Weights of a small transformer language model: width 256.
Each number is 128 + 32 x the weight over its row's rms, rounded and kept within 0 to 255. Layers, rows and columns count from 0. The size above them is the row's rms in percent of the matrix's.

# layer 15 MLP up, 768x256, rms 0.0678, rows 467-493, columns 128-255
size [101  99 102  98  98 107  98  96  98  96  98  98 103 100 104 101  98  97  93  98  94  94  96  94  97 104 101]
[[132 138  89 127 152 101 118 134 122 124 168 127  90 144 121 143 114 126 139 238 121  77 100 100 171  78 121  66 168 113 108  97  79 157 112 144 190 116 139  94 141  89 142  76 111 117  75 162  83 139 148  87 106 157 144 113 116 144 169 162 128 121 182  85 117 150 108 163 106  91 121 113 143 148 143  78 117 138 112 117 101 103 154 125 141 169  97  91 136  68 152 165 136 167 115 168 155 155  96 155 148 178 109  88 133 166 139  84 158 149  59 207 137 131 121  96 121 103 161 113 184  56  97 183 115  91 103 115]
 [ 79  90 140 187 131 174 210 148 140 157 132 105 183 137 132 112 108 122 149 161 161 112 124  70  95  53  88 112 123 162 138 112 102  90 134 165 125 122 176 144  88 169  82 147 132 139 219 186 139 117 119 106 108  94 106  68 136 101  57  73 105 135 103 126 170 160 170 139 117 161  86 131 165  69 150 108 125 128 130 113 140 140 142  97 170 138 163 165  92 143 109 126 101 132 107  93 174 100 126  98  86  98 140  90 113 164 121 126 153 108 120 186  98 158 110 172 147 123 142 121 107 104 118 112  60 148  95 121]
 [158 119 117 121 113  99  98 126 105  76 142 147 161  87 165  79 116 148 129 200 189 143 118  98 154 141  57 110  96 116 146 196 123  74 179  90 123  77 136 116  95 141 145 101 115 104 121  93 130  98 123 102 129 121 125 133 139 137 122 122 136 155 150 112 130 121  97  99 148 158 108 167 163 117 136  72  91  87 140 109  65 133 136 151 177 174 155 100 147 101  73 108 129 176 103 103 181 138 148 148 136 107 186 112 138 120 171 109  94  94 161 110  81 101  95 126 149 140  85 160  90 109 107 158 134 144 105 115]
 [120 135 141  89 129 163 157 146 160 105  67 141 115 122 153  83 124 107  79 162  97 158  72 171 125  95 144 149 107 175  80 120  95 127  79 102 201  89 181 140 141  79 117 148 133 130 111 119 112  90 181  97 127 112 136 121 140 231  98 106  52  78  86  51 156 119 113 126 109 171  85 135  89 146 191 129 130 190 142 144  87 142 168 168 104 144 109 130 117 156 149 146  59 152 153  75 126 140 128 163 163 118 109  86 148 145 100 154 137 137  97 146 145 148 137  95 153 145 189 164 120 168 118 130  92 127 136  91]
 [ 91  80 140 189 140 112 147 149 126  95 177 103 107 124  82  62 166 192 183 179 129 111 101 108 123 119  90 114 146 113 147 168  54 130  71  54 134 138 144 119 101 145 158 143  78 113 138 108  95 152 159 120 133  76 128 150 138 140 154  76 109 144 146 107 108  86 124 165 158 175 117 136 129 154 162 160 104 120 136 145 149  81 170 109  86 161 146  94 114 151  79 111 123 133 153 151 134 109  91 166 167 136 202 158 138  92 102 146 100 138 112 106 107 168 148  70   0 146 170 119 156 131  76 173  23  50 139 176]
 [110 117 116 127 109 144 107 173 214 146 116 143 144 122  80  93  98 179 116 167  97  84 169  35 144 144 107 141  99  95 117 141  92 117 159 151 145 108 115  84 113 125 150 137 170 106 171 157 104 119  99 107 129 145  81 187  89 129 164  73 111 154 112  80 111  82  78 115 134 112 139 154 143 142 155  79 151  98 115 115  86  89 132 131 150 132 147 169  94  85 158 178 102 136 127 132 121 149 122 199 144 121 116 177 176 108 116 184 152  90 118 131  88  87 177 175 157 136 124 140 160 180  86 173 164 154 131 120]
 [ 97 105 125 115 140 116 116  75 138 100  94 144 137 140  74 130 143 112 123 128 102 106 113 152 159 116 103 171 130  76 133 114 191  61 107  99 133 122 125 135  52 172 119  96 151  89 163 125 133  82 118 188 156 160 105 116  95 120  89 163 103 111 125 105 141  54  76 172 114 134  99  96  64  72 115 146 149 185 144 207 105 105  86 147 133 101 163 187 114 160 153  85 140 100 117 151 132 135 109 158  92  97 115 142  78 108  71 133 156  73 131 166  58 178  72 158 116  78 133 184 167 158 130 174 150 115 130 162]
 [166 113 118  82  89  85 144 171 174  78 101 142 100  85 127  74 184 135 105 161 134  97  81 166 124 154  90 154 169 130 141 141  95 124 128 140 204 147 161 136  95 139 100 176  93  85 131 102  78 121  98 117 126 192 129 119  92 196 160 161 134 120 155  93 151  78 132 161 131 110 108 178 161 165 176 107 138 146 127 118  97  55 193 102 144 159 126 125  95 123  62  96 114 148 128 174 145  82 122 133  96 135  91 177  87  71 124 126 123 192 119  96 145 199  97 160 123 123 130 116 161  93  91 129 149 122 188 113]
 [105 171 110 146 106 143  63 108 184 136 190  78 160 115 102  71 207 104 165 149 132 139 172 112 129  87 162 152 138 113 120 116 109 107 104 114 162 173 155 130 125 120 138 133 132 150 116 173 133 143 175 115 155  96 138 151 146 156 149 155  87  73 133  75 169 139  67 151  87  99 160 121 132 158 191 114 113 129 112 191 146 121 114 132  84  78 120 187 157 110 126 109  80 102  89 165 115 168 109  94 159 116 140 177 128 140 103  87 104 140  92 191 161 141 140 120 166 113 178 137 133 143  99  86 134 133 176 110]
 [106 127 124  90 161 131 124  96  91 101 132 141 140 130  92 128 107  61 113  96 104 117 117 128  79 102 135 152 124 133  73 133  81 109 148 118 113  98 117 112  60 138 128 136 171 152 160 102  79  81  98  86  95 119 118 118 173 122 160 136  88 121 166  99 118  74 100 156 119 116 133 153 103 108 137 189 131 255 118 189 105 141 144 153 132 157 109 166 172 162 105  84  76 122 161 134 120 135 140 190  89  67 141  87 138 147 185 156 118 129 167 154 149  97 127 147 136 128 108 191 136 148 105 122 119 105 148 157]
 [130  66 134  95  97 139 109 102 141  92 168  87 113  60 161 143 135 126 101 128 131 127 157  82 153 150  46 129 158 107 151  98 127  90 153 105  58  94  59 155 112 126 129 120  93 141 139 124 108 155 126 110  96 127 183 131 157 202 114 138 154 162 159 159 119  83 138 142  99 150 126 156  71  85 102 137  86 144  99 126 155 115 101 168 125 128 135 145 148 103 133 157 166 179 143 144 104 153  64  94 111 141 132 114 154 144 211 192 164 123 131  98  75 101 131  88 122 132 116 147 219 125 108 153 106 101 109  93]
 [112 108 143  99  96 161  64  93 205 139 126  15  62 142 134 127 150  92 150 171 163 140  98 100 161 114 120 135 109  90 169 195  73 174 139 158  89  82  62 125  99 178 121 142 113 112  57 111  78 141 155 144 151  81 132 132  97 226  87 116 159 165 147 124 132 110 134 119 144 127 170 133 133 139 121  62  92 205 101 141 172 123 131 109 171 158 168 108 120 144 106 172 121 112 115 151 128 158 138 101 176 164 170 144 119 144 124 124 138 152  89 133  92 141 126 140 157  65 152 138 132 115 190  86 123 133 135  90]
 [ 68 139  89 154 127  82 113 144 151 152 116 135 142  93 118 147 154  79 119 107 192 166  96 131  96 115 133 137 174 169 108 208 169 129 102 117 123 118 132  81 121 185 167 125 109 133 135  78 121 148 150 100 109 130 107 118 163 152 105 111  55 146 135 131 130  65 127 192 101 111  63 157 147 126 173 116 127 141 116 132 146  96 141 176 140 127 134 142  77  98 145 107 110 147 175  73 170 138 128  76 163 179 134 100 168 150 132 123 176  95  26 151 132 147  66 142 146 124 149 132 126  75 142 225 112 125 141  93]
 [ 59  97  57 148 133  61  64 115  76 102 194 135 117 111  83 146 155 148  64 218 177  68 163  61 137  92  90 202 175 143 163 144 130 134  93 185 141 154  94 138 110 164  95 114 110 143 159 114  92  76 102 119  77 143 202 174 130 118 130  97 112 115 140 111 107  94 113 139 120 125 148 101 109 152 101 113 119 113 150  82 122 126 122 136  83 161 161 140 145  96 116  94 137 135 167 148 101 104  80 157 169 128 151 121 164  96 144 211 123 148 133  97 161 131 141 149 161 115 182  92 146 103  84 120 121  87 192  88]
 [ 69 110 115 141 127 179 107 130 203 113 112 125 129  98 124 166 190  93 181 137 184 121  88 156 171 125 101 123 142 114  94 133 114 113  90  97 160 145 134 102 100 209 128 154 178  87 126 148 126 133 147 148 136 134 160  93 156  87 110 209 111 161 197 128 126  91 145 179 121 104 118 108 124 106 117 123 101 155 104 168 128 116  93 148 124 140 152 183 151 107  90 139 153 151  91 145 100 140 101  96 137 143 106  55 143 174 106 151 131 142  92 117  25 130 191 135 128  82 166 140  80 129 122 126 174  65 124 110]
 [ 33 121 108 100 144 167 137 137 154  53 159 153 159  83 150 180  99 163 111 141 151 123 115 116  95 126 120 165 179 134  79 147 148  79 162 137 105 147 136 115 100 130 148  87 154 159  76 119 141 145 213 101 112 143 119 125  88 130 160 138  94  99 114 167 236 110 111 102 114 117 150 103 140 130 125  94 184 178 107 145  85 145 153 151  92  97  76 136 114 163 138 111 138 128 116 140 152 100 114 142 104 106 153 107 155 161 223 128 151 116 115 106 101  52 104 173 156  91 160 135 116 172 150 167  54 111 140 119]
 [ 63 139  74 129 120  99 128 143 174 127 187 107 185 175 106  92 128 155 125 174 126 157 126 156 126  87 118 104 138 147 117 108 121 124 124 169 146 131 141 140 119  94 115 169  71 183 130 120 148 116 133  84 139 105  97 123 126 148 106  53  53 122 146 102 145 104 132 136 118 149 110 143  94 132 124  95 115  90 132 154 181  79 115 101 159 121 122  81 168 178 164 147 104 188  68  84 170 133  96 166 117  84 116 102 160 217 156 187 143 151  70 101 151 159 193 117 135 115 124 141 125 164 169 135 111 113 173 131]
 [100 129 122  84 112 107  72  84 103 121  78 102 137 154 113 147  78  89  93 116 189  97 120 141 142 150 160  74 128 171 137 133 188 149 203 162 144 175  88 158 123 179 150  92 119 116 167  99  95  74  64 137  96 179 116 101  94 124  75  82 127  66 127 175 132 122 107 205 184 115 108 175 154 144 168  69 141  85 103 133 167 110 108 157 147 158 110 101 102 116 126 104  77 112 133 121 159  92 125 113 157  84 124 126 120 113 141 152 160 137 148 169  94 133 109 155 114 109 154 119 112  97 130 214  98 176 100 134]
 [ 68 159 115 137 121 111 108 120  99  84 112  37 133 121  97 142 133 137 138 159 121  83 108 107 156 134 109 134 113 158  97 107 141 148  76 144  88 152  86 133 121 119  86 101  75 189 118 113 119 126 104 128  54 106 180 163  94 111 122 148 136 139 185 111 128  96 112  59 160  97 104 124  86 172 129  92 104 124 123 112 142 172 105 134 134 140 133 111 130 154 149 116 168 136 127 159 114 117  62 131 139 125 135 110 139 166 186 106  86 109 146 131 147 207 118 102  96 127 124 143 185 146 110 198 167 160 206 134]
 [107 207 106 126 133 153 122 149 144 117 167 106 138 134  49 145  96 115 116 165  81 107 117 113 166 147  99  93 182 184 152 134 109 112 121 103  77 155  72  90  57 131 104  96 106 148 165 162 155 131 152 127  85 175  86 144  90 147 196 151 140 127 108 128 123  53 160 124 120 135 140 139  86 137  81 119 164 176 117  71 157  77 203 186 181  85 110 121 106 147  74 105 120 138 143 155 206 167  88 131 120 161 126 140 155 159 141 126 169 102 193 100  96 131 125  92 131 125 167 147 167  45 140 174 149 106 120 131]
 [131 100  58  50  95  43 103 158 142  94 127 115 116 100 111 165 129 137 132 139 107 172 152 140 128 142 124 118 101 144 151 148 170  96 145 142 143 123  95  55 116  95 109 127  29 196 146  63 109  92 165  81 107 124 123 104 114 114  76 180 151 153 145 107  69 118 118 133 109 116 138 109 111  60  57  98 121  88 130 147 175 127 225  94  74 100 207 155 101 156 136 143 116 147 168 101 162  95 187 121 125 101 186 120 119 121 193 186 182 130 153 193 157 113 129 166 138 100 186 146 140 110 106 101 170 120 184 201]
 [121  89 128 155 181 145  60  85 134 122 158 106  81  89 146 170 137  82 115 130 140 165 116 123 139 172 101 153 133 148  78 163 128 132  90 156 183 170  60  73 130 168 155 134 140 136 118 140 136 130 153 182 102 113 149 126 190 110  86  98 117  81 124 118 127 119 161 139 120 142  90 132 131 144 167 119  85 161 168 104 127  77 148 183 115 127 144 117  53 112 167 121 112 109  64 129 124  97 136 107 132  70 128 166 160 137 100 123 186 161 164 155  98 110 147 103 146 110 134 168  82 140 121 134 171  79 118 133]
 [ 87 138 156  95 122 141 142 110  78 136 127 124 117 133 127 172 141  64 182 183 131  90 121 184 142 109  95 163  37 123 194 139 146  71 165 106  52 142 126 116 135 168 139 118 138 142 159 162 135  73 149 174 127  90 130  75 176 145  95 114 133  93 110  84 196 112 117 122  80 123 102 100 132 150 171 120 115 135 147 139 116 101 105 110 127 162 129 113 154 151  76 165 147 119 121 156 164 177  67 132 107 157 128  96 101 137 154 123 171 125  59 173  98 137 134 107 143 116 135  88 142  81  93 122 145 122 143  89]
 [122 186 127 151 125 141 122 119 148  46  76 124  88  90 149 152 154  93 112 155 121 139  84  84 138 190 111 178 109 162 116 144 158 109 153 113 157 165 152 156 126 118 133 113  80 104  69 126 170  99  98 118 104 105 138  60  65 148 128 126  47 152 116 137 161  87 136 167 175 118 127 125 170 131 112 121 133 130  93 103 149 141 157 151  98  63  58 182 132 123 118 137 127  79 194 136 135  85  87 164  92 134 149  61 144 118 168 168 128 118 158  88 174 137 106 181 117 100 158  96 128 127 118  98 115 114 110  78]
 [164  90 129  51  94 100 118  71 132 108 148 125 170 138 172 128 116 179 183 130 155 128 203 159 157  69  80 144 103 106 173 159  97 133  93 137 128 161 134 130 104 206 113 132 104 130 173 150  60 154 158 108  87  98 158 146 139  91 169 156 134  98 110 139 104  85  87 182 167 153  95 130 138 114 119 162 136 138 173 138 109  97 125 154 189 149 112 141 164 171 160 184 133 158 130 125 165 161  80 161 109 149 168  74 129 129 113 109 150 172 110 135 121 202 163 154 159 104 167 101 132 133 123 151 130  92  99  91]
 [124 103  71 119 110 171 145 115 131 105 108 118  36  36  99 128 106 147 110 172 154 127 165 126 145 128 105 104  88 156 126 161 119 112 104 144 183 130 104 124 163 176  90 122  71 161 129  57 111 123  95  73 134 103  71 106 157 140  81 128 110 157 118 126 150 122 112 142 114 125  84 127  98 160 160 138  74 198  83 139 156 134 172 166 110 121 128 103 132 110 182  67  70 126  75  96 180 106  63 105 128 141 152 116 141 123 103 132 156 198  73 128 144 127  64 142 144 117  56 145 103 110  87 162 150 108 150 123]
 [105  92 104  95 102 133  78 120  88 127 127  80 114 105 126 146 107 166 133 175 121 120 217  99  89 147 139 101  82 148  82 108 127 160 104 141 133 160 166 118 120 159 147 124 128 129 133 110  97  60 187  95 106 109 164 117 138 132 113 144 133  94 102  29 121  75 126 102  92 129 119 161 144 137 171  85 181 105 131 148  94  61 143 149 169  71 193 107 138 142 129 187 164 159 128 124 149 145 126 135  83 133 173 124 135  94 142 135 178  90 104 131 120 158 160 232 120 119  94 134 203 156 152 100 178  95 134 133]]
# layer 15 MLP down (transposed), 768x256, rms 0.0705, rows 467-493, columns 128-255
size [104 102 109  98  93 104  98  97 100  88  99  98 114 110 103  98 106  94  88  91  89  89  94  97  95 107 102]
[[142 132 175 197  95 131 118 122 129 138 140 120 159  96 133 149 150  86 177 125 140 162 140 131  91 123  79 131  97 189  87 122 108  83 152 134 194 114  79 118 142 129 125 136 156  89 132 115 150 119 197 176 155 178 183  91 102 185 101  91  82 131 163 102 131 158 167 146 170 130 177 118 111 118 121 131 126 143 118 121 138  89 126 104 137 112 129 139 146  92 113 162 130 108 169  94 131 146 123 113 115  50 181 137 126 179 157  54 124 160 156 132  64 132 127 154  82 142 101 138 141 171  99 205 151  90 138  77]
 [112 120  73  45  99  95 123 139 159 115 159 114 131 145 147  81 159  96 154 129 114 133 110 178 130 129 154 120 139 126 182 139  60 127 108 137  99 146 110 146 179 140 209 103 160 127 115 119  53 111 107 100 117 178 101 119 107 118 117 170 128 137 150  75 127 152 128 152  61 150 115 145 142 141 222 160 170 109  93 152 106 117 132 114 151 199 104 107 163 106 134 135 106  42 153 159 126 118 202 144 109  98 121 212 138 115 155  89 102 155  76 160 120 112 113  95 132 155 152  95 166 169 151 174 147  63  67 100]
 [120 128 134 102 124 142 150 127  88  81 176 145 120  66 125 124  99 137 103 115 125 121 134 141  89 110 139 161 169 180 123 132 104  93 128 118 154 123 114  99 152 133 145 157 130 129 113 139 118 102 160 125 125 201  89 105 106 131 160 158 111 213  85 108  97  89  97 112  83 103 126 125 125 150 131 155  98 108 140  90 134 187 161 173 111  41 102  96 126 255  82 124 152 131 129 121 178  79 139 146  85 142  60 129 132 129 107 187  84 116 162 116 131 160 119 149 124 176 178  99 132 149 135 152 146  98  46  69]
 [116 130 120 196 108 104 122 175 111 151  91 116 149 185 121 186 180 101 144 177 117 134 126 113 186 173 118 131 122 119 116 166 153 192  57 134 112 145  96 189 175  88 147 169 125 142 143 123 113 140  87 172 110 130  94 158 151 126 155  71  50  33 146 138 109 118 159 148 163  73 136 147  95 153 102  78 140 148 107 181 157 119 157 121 158 112 125 143 154 112 152 142 104 128 156 147  52 169 132 132 117  97 118  75 171 140 168 154  85 159 139 148 130  79 109 172 133 125 101  64 103 100 111 142 165 108 172 176]
 [120 168  78  26 183  99 103  97 136 148  90 131 164 134 180 158 149 111  74 106 101 111 145 198 121 149 120 150 132 104 128 126 136 124 160 198 103 154 145 130  96 129 156  89 175 110 151 125  89  96 108  70 129 103 140 139 121 122 161 148 157 158 140 134 114 110  69  82 134 120 115 153 108 124 135 130 162 133 126 187 136 159 147  54 115 136  96 148  42 125 151 121 141 133  93 140 132 133 133 136 148 143 126  69 148 133 101 131 112 110 149  87 159 164 157 155 145 255 125 172 149 122 165 149 185 136  90  83]
 [109 152 128  80 141 190 180  85  66  92 147 130 133 156 136 110 134 144  74 114 129 115 212 157 145  74 114 119 131 203 153 210 124 102 109 173 114 149 194 170 164 148  89 115 116 138 162 100 110 192 127 150 174 128  77 106 157 126 155 135 200 132 128 133  59  94 197 105 140 153 102 101 165 161 160 155 162 128 113 121 159 126 121 155  96 110 121 165 138 103 183 123  72  94 197 151  86 124 134 145  61 116 137 142  87 103 166 144 157 178 140  90 159  34 204  64 131 187  99  94 130 115  90  81 108 150 159 127]
 [175 165 138 103 118 114 140 141 123 132 147 123 126 156 164 148 105 176 132 138 181 147 103 102  51 159  95 112 100 232 125 168 114  90 101 141 112 132 108 156 203 126 166 127 154 126 178 107 164 146 144 122 129  89 114 148 157 172 173 178 131  79  98  98 144 173 161 152  98 172  77 140 154 113 128 115 123 104 178  89 135 143 139 171  95  95 112  64 142 164 108 125 119 146 154 136 130 117 191 118 168 148  91  86 154  99 106 154 152 162 198 111 140 132 125  58 141 103 114 140 104  80 149 119 114 131 143 112]
 [179 190 133 169 124 175 206 131 193 133 100  85  55 164 151 136 143 171  71 140 105 172 194 167 122 151 166 104  98 133 106 119 145 160 203 127 141 130 131 181 177 138 105 138 167 181 119 123 118 190 115 142  80 122 165 125  60 141 126 146 128 118  96 128 142 114 133 149  81  92 111  76  72 182 115 170 172  82 135 137 124 115 106  90 144 171 200 119 138 110 179 107 102  87  95 153 146 135 111  92 137 110  89  74 102 138  99  84  74  94 174  89 152 128 106 165  73 103  91 132  92 112 150 135  89  85 117 111]
 [123 117  82 145  25  86 144 171 140 131  99 150 140 102 117 118 123  82 140 156  75  98  97 175 112 142 156  77  92 146  89 137  78 167 183  96  73 119 124 149 146  68 146 122  68 112  87 123 152 114 104 109  90 154 139 150 172 141 114 148  90  67 120 175 166 109 142 158 166 166  99 160 119 101  86 113 191 163 107 181 165 148  47 167 144 142 119 152 181 185 139 129  91 159 146 100 133 164 104 149 182 144  89 130 139 104 144 130 121 120 133 169  78 207 109  52  95  89 110 110 133  92 175 141 123 126 126  91]
 [168 158 175 188 153 188 127  22 111 128 113 130 151 147 124 109 149 174  67 122 110 107 150  92 132 173 137 105 151 123 165 164 152 143 157  97 180 106 168 144 171 177 149 143 134 106 157  61 103 106 163  86 103 102 130 177 112 126 122 115 169 110 129 150 125  79 120  94 131 165 167 123 130  50 148  77 153  84 191  98 103 135 139  99 183  90 125  96  52 123 128 133 155 151 134 170  96 111 156  91  99 181 118 147 105 117  72 121  89 150 134 139 134 132 154 100 118 126 137 125 157  91 177 151 193 107 175 172]
 [156  95  89 141 136 126 167 165 133 170 115 115  81 198 120 131 140  85 193  79 136  87 154 170  85 178 106 106 129 153 168  77 144 167 134  96 147  94 163  66  66 124 149 135  60 105 119 138  97 158 137 175 134  77 124 115 136 106 124  65  63 107  77 118 158  89 170 150 141 145 125 110 125 135  97  69 119 152 156 108 127  47  99 126 183 101 110  84 136 117 190 154 153 113 156 131 102 117 167 138 120 129 140  72 161 129 139 123 134 137 140  88 155 113 139 104 138 145 195 111  89 186 167 171 113 118 136  97]
 [ 92 129 197 118 133 114  52 113  92  72 102 161  99 135  85 149  76 125 117 126  91 147 128  81  98 128 136 113 122 151  75 136 101 121  93 163 213 147  88 145 181  78 149 159 130 194  90 132 133 172  79 137 152 120 111 189 109 113 143  98 163 147 148 126  76  95 122 143 153 137 118 128 137 129 138 140 180 164 118 113  89 120 107 149 174 144  79 204 142 113 114 114 124 113 130 115 123  86 179 115 147 108 176 161 137 137 110 184 136 180  93 197 165  95 152 133  75 138 103 122 114 175 105 144 132 110 126 176]
 [105  91 132 175 124 124 115  70  73 159 141  96 126 152 116  87  68  65 135 135 161 132  72 131  69 171 155 149 134 102 127 116 160 165 183 147 126  83 117 109 135 173 102 151 168 108 175 102 124 135 134 142  74 143 117 146  82 157 178 142  76 123 132 145 118 103 181 141  58  91 164 141 137 140 149 192 166 140  79 127 159 116 109 123 111 117 122 117 140 102 140 158  91 149 178  86 165 105 191 132 139 115 132 159 176 112 150 149 154 182  67 189 107 164  89  84 119 118 132 106  96 109 127 141 115 118 153 142]
 [156 140 123 167 100  54 128 119  20 144 145 127 160 153 103 122 170 132 103 191 143 123 172 103 178 118 165 111 117 125 126 147 122 159  84 139 103 139 140 178 126 179  90  90 117 147 177 111  98 118 146 186 125  66 117 109 133 155 197 143  95  68  85 104 103 148 138 123 102 122 123 126 153 167 168 130 143 155 209  98 147 147 133 114 124  83 163 120  87 118  99 106 150 128 125  87 211 142 143 157 107  92 178 138 125 100 209  94  85 169 116  46  87 113  99  41 147 149 166 114 117 124 115 124 129  75 139  74]
 [ 93 177 169 155 128  89 160 117 132 120 146 141 125 159 112  88  34 154 117 188 144  75 138 132 147  61 206 120 139  89 145 184 151 126 124  92  84 197 136  58 125 161 129 100  85 132 154 147 134 123 125 128 151  95 167 147 131 122 102  63 146 103  99  87 135 120 147 150  86 124 164  97 107 102 112 135 133 130  81 110 129 118 206 108 114 134 161  81 139  83  73 119 161  90 158  92 136 131 178 189  42 116 124 168 136 143 114 151 151 118 121 158 175 159 160 115 170 131 107 140 153  82  50 107 107 137  76 126]
 [172 111 157 158  88  78 133  97 137 151  68  89 119  56  72 134 190 160 140 105  83  86 198 120 140 127 136 136 167 104 171  98 138 104 140 109 143 124 152 130 130 158  90 103 135 155 143 142 156 138  79 134 128 139 176 114  43 115 110 139 117 112 168 108 103 169  61 177 196  77  98 143 151 130 116  65 142  80 169  78 160 107  75 132 109 186 152 136  89 188 136 135 142 108 130 157 122 121 152 100 207 148  95  97 110 131  98 127 161 166 176 130 112  60  96  92 137 146 125 167 129 172 141 144 153 112 149 184]
 [128 110 125 104 151 173 153 128 100 136 199 121 106 101 143 107 120  91 124  81  86 109  74 140 128  94 144 158 152 112 135 129 127 136 142 105 169 101  93 131 119 186 122  70 127 102 143 110 135 151  88 118 173 203 155  96 126  77 140  69 107 172 103 143 131 186 122 174 113  90 155  93 111 113 139  84 100 157 147 120 128  60 117 181 105 126 188 120 117 144 130 164 198 130 165  78 201  91 105 118 131 123 107  73 104 188 144 104 103 183 135 131  94 139 151 175 132 117 155 136 135 160 118 120 161  70 108 133]
 [143 155 105  78 119 135 148 129 172  99 156 133 118 196 120 120 135 155 148 128 137 174 141 235 146 122 165 126 106 117 149 115 161 131 146 121 129 147 136 145 171  75 145 157 108 130  50 132 130 107 108 100 102 166 180 102  59 116  92 152 138 132 117  95 102  75 113 171 126 205  89 119 103 156 168 163 151 143 138 161 149 115 135 150 162 199 117 188 150 146 124 100  96 144 134 105 145 157 116 100 136 117 180 194 138 144 141 160 202 124 134 103 143 118 130 123 111 100 119 147  67 107  96 132 128 126  69 112]
 [ 95 113 104 126 112 149 104 115  64 106 121 209 116 122 170  94 161 126 164 148  77 199 102 173 123 127 128 137 108 119 131  98 141 161 187 122 180  94 149  57 146 160 149 140 149 150 123  95 140 112 146 132 167 163  98  60 128 137 123  65 123 103  68 137 157 118 133 177  87 132 118 149 185 133 186 117 133 194 153 132 156  78 163  77 127  83  96 146 121 117 124 145  97  87  90 144 111 142 112 195 175 116 206 188 165 151 126 101 185  91 142 123 146 142 111 131 101 195 117 164 149 126 154 102 179 122  96 132]
 [149 108 192 125 175 100 128  65  95 123 125 139 101 102 149 116 112 137 132  96 187 100 153 142 152 101 152 134 131 176 108 124 124 184 141 133 143  95 176 140 137  57 113 129 200 130  88 187 172 146 153 121 153 153 113  80 110 102 111 110 123  59  68 178  86 128  68 127 105 118 127  83 128 119 146 124 156  75 127 200 123 147 100 134 119 103 186 139 164 124 166  87 123 138  56 157 118 166 123 157  45 171 196  90 175  96 145 129 145 126 102 162 132 122 166 168 137 211 104 122 183 145 137 136 100  97  93 105]
 [120  82 216 106 118 182 134 118  93 157 108 161 120 112 136 133 145 107 159 177 157 102 125 156  51 123 163 156 113 128  96  59 136 112  73 122 141 146 182  89 119 123 134 115 100 145 155 125 131 165 144 178 150  63 145 153 166 116 208  92 150  46 102 163 130 117 105 130 150 126  92 147  67 133 139 169 199 138 111 176 103 195 106 146  90 166  51  79 148 124 134 119 141 134 120 163 140 144 117 130 136 152 120 134 137 129 110 175 152 186 131  82 150 139 137  95 118  87  84 150 151 105 191 131 118 102  93 169]
 [111 186 157 113  60 151 139 148 161 143 170 149 146 133 138  62 133 109 168 129 173  94  72 142 148  96 186 126 158 127 125 119 147 162 126 146  85 108 144 124 119 124 114 136  68 146 128 135 159 117 159 209  68 120 105 118 147 172 114 106 123  76 126 138 129 126 171 119 130 178 167 141 106 101 133 166 132  38 110 109 172 118 129  80  78 152 104 101 108 118 112 119  82 152 194 140  86 122 122 103 107 156  80  79 146 137 136 134 129  88  89 103 133 123 123  58 126 104 158  94 110 133 156  55 170 195 120 102]
 [122 110 119 133 162 132 182 175 101  90 131 166  94 176  87 122 140 172  52  68 131 121 196 167 132  64 142  93 132 131 108 140 108 115 104  96 131  95 132 162 156  94 190 137 157 179  87 149  54  80 171  95 119 115 133 202 127 162 172  86  67 115  98 200 128 105 149 127  73 164 140 142  81 104  66 108 114 153 164 112 123 170 147 104 175 113 179 171  77 154  93  97 135 128 146 161 119  89 185 116 116 115  96  89 150 148 106 158  76 108 156  79  86 183  86  94 137 159 110 126 122 117 181 169 158 142 142 126]
 [132 103 100 132 108 152 145 123 137  83 175 105  95 153 138 126  95 184 146 118  92 149 125 157 126 135 166 109  95 109 141 165 146 163 126 167  91 151 141 144  58 136 171 147  93 117 162 183 184 165 134  89 117 126 129 149 151 106 187 110 112 156 151  70 166 111  57  86 106 125 109 133 171 186 143 142 101 136  75 133 134 126 141 148 109 172 181 124 116 118  58  81 120 142 145  86  79  88 145 167 210 114 150 106 122 111 147 118  80 113 112  85  82 164 122  75  94 153 212 164  92 138 104 177 166 108 115 176]
 [105 125 154 156 105 150  87 134 164 134 102 149 145  77  68  82 160 120 139 121 125 110 135 164 106 122  93 143 120  77  88  84 151 135 131 114 197 118  83 163 127  87 132  96 163 129  76 168 213 151 122 122 165 114 124  96 123 133  97  96 129 140 144 115 132 102  90  90 103 194 105 166 133 169  97 130 150   7 105 165 122 133 140 171 127  86 157  98 124 155 152  92 154  95 111 104 140 125 195 121 170  94 116 141 163  51  99 206 198 112 118 138 163  64 151 130 131 189  96 114 101 126  97 107 149 149 115 196]
 [188 158 157  99 130 167  69 108 106 146 150 122 113  79 112 108  66 131 127 135 117 136 127 113 153 214 113 139 128 121 147 150 126 108 123 179 133 133  80 136 102  89 136  76 122 178 230  95 144 108 107 128 126  92 147 192 107 120  83 171 184 164 168 124 114 140 163 138 133 147  83 111 141 157 127 134  53 141  71 108 174 141 169 119  81 116  72  89  88 104  64 149 129 105 103 139 125 123 126  86 157 111 191 129 125 154 115 143 106 104 110 129 152 189 115 149 111 194 145  96  73 134  68  86 135 174 106 134]
 [179 158 138 150 155 142 127 154 144 106 128  95 130  61 127  84  95  83 129 135  97 146 113 116 162 135 133 108 123 120 172 181  80 183  81 129 137 129 115 151 103 110 149 128  97 115  88 114  96 184  92 187 142 136 110 123 163 135 124  90 109 120 134 153  92 128 160  90 144 127 163 170 129 179 122 113 152  63 151 104 174 124 112  94 101 119  92 103 116 140 201  89  98 182 126 122 107  88 140 136 201 116 143  55 105  99 117 142  90 170 144 181 208 133 171 159 113 163 141 144  84 136  98 172 105 145 176 142]]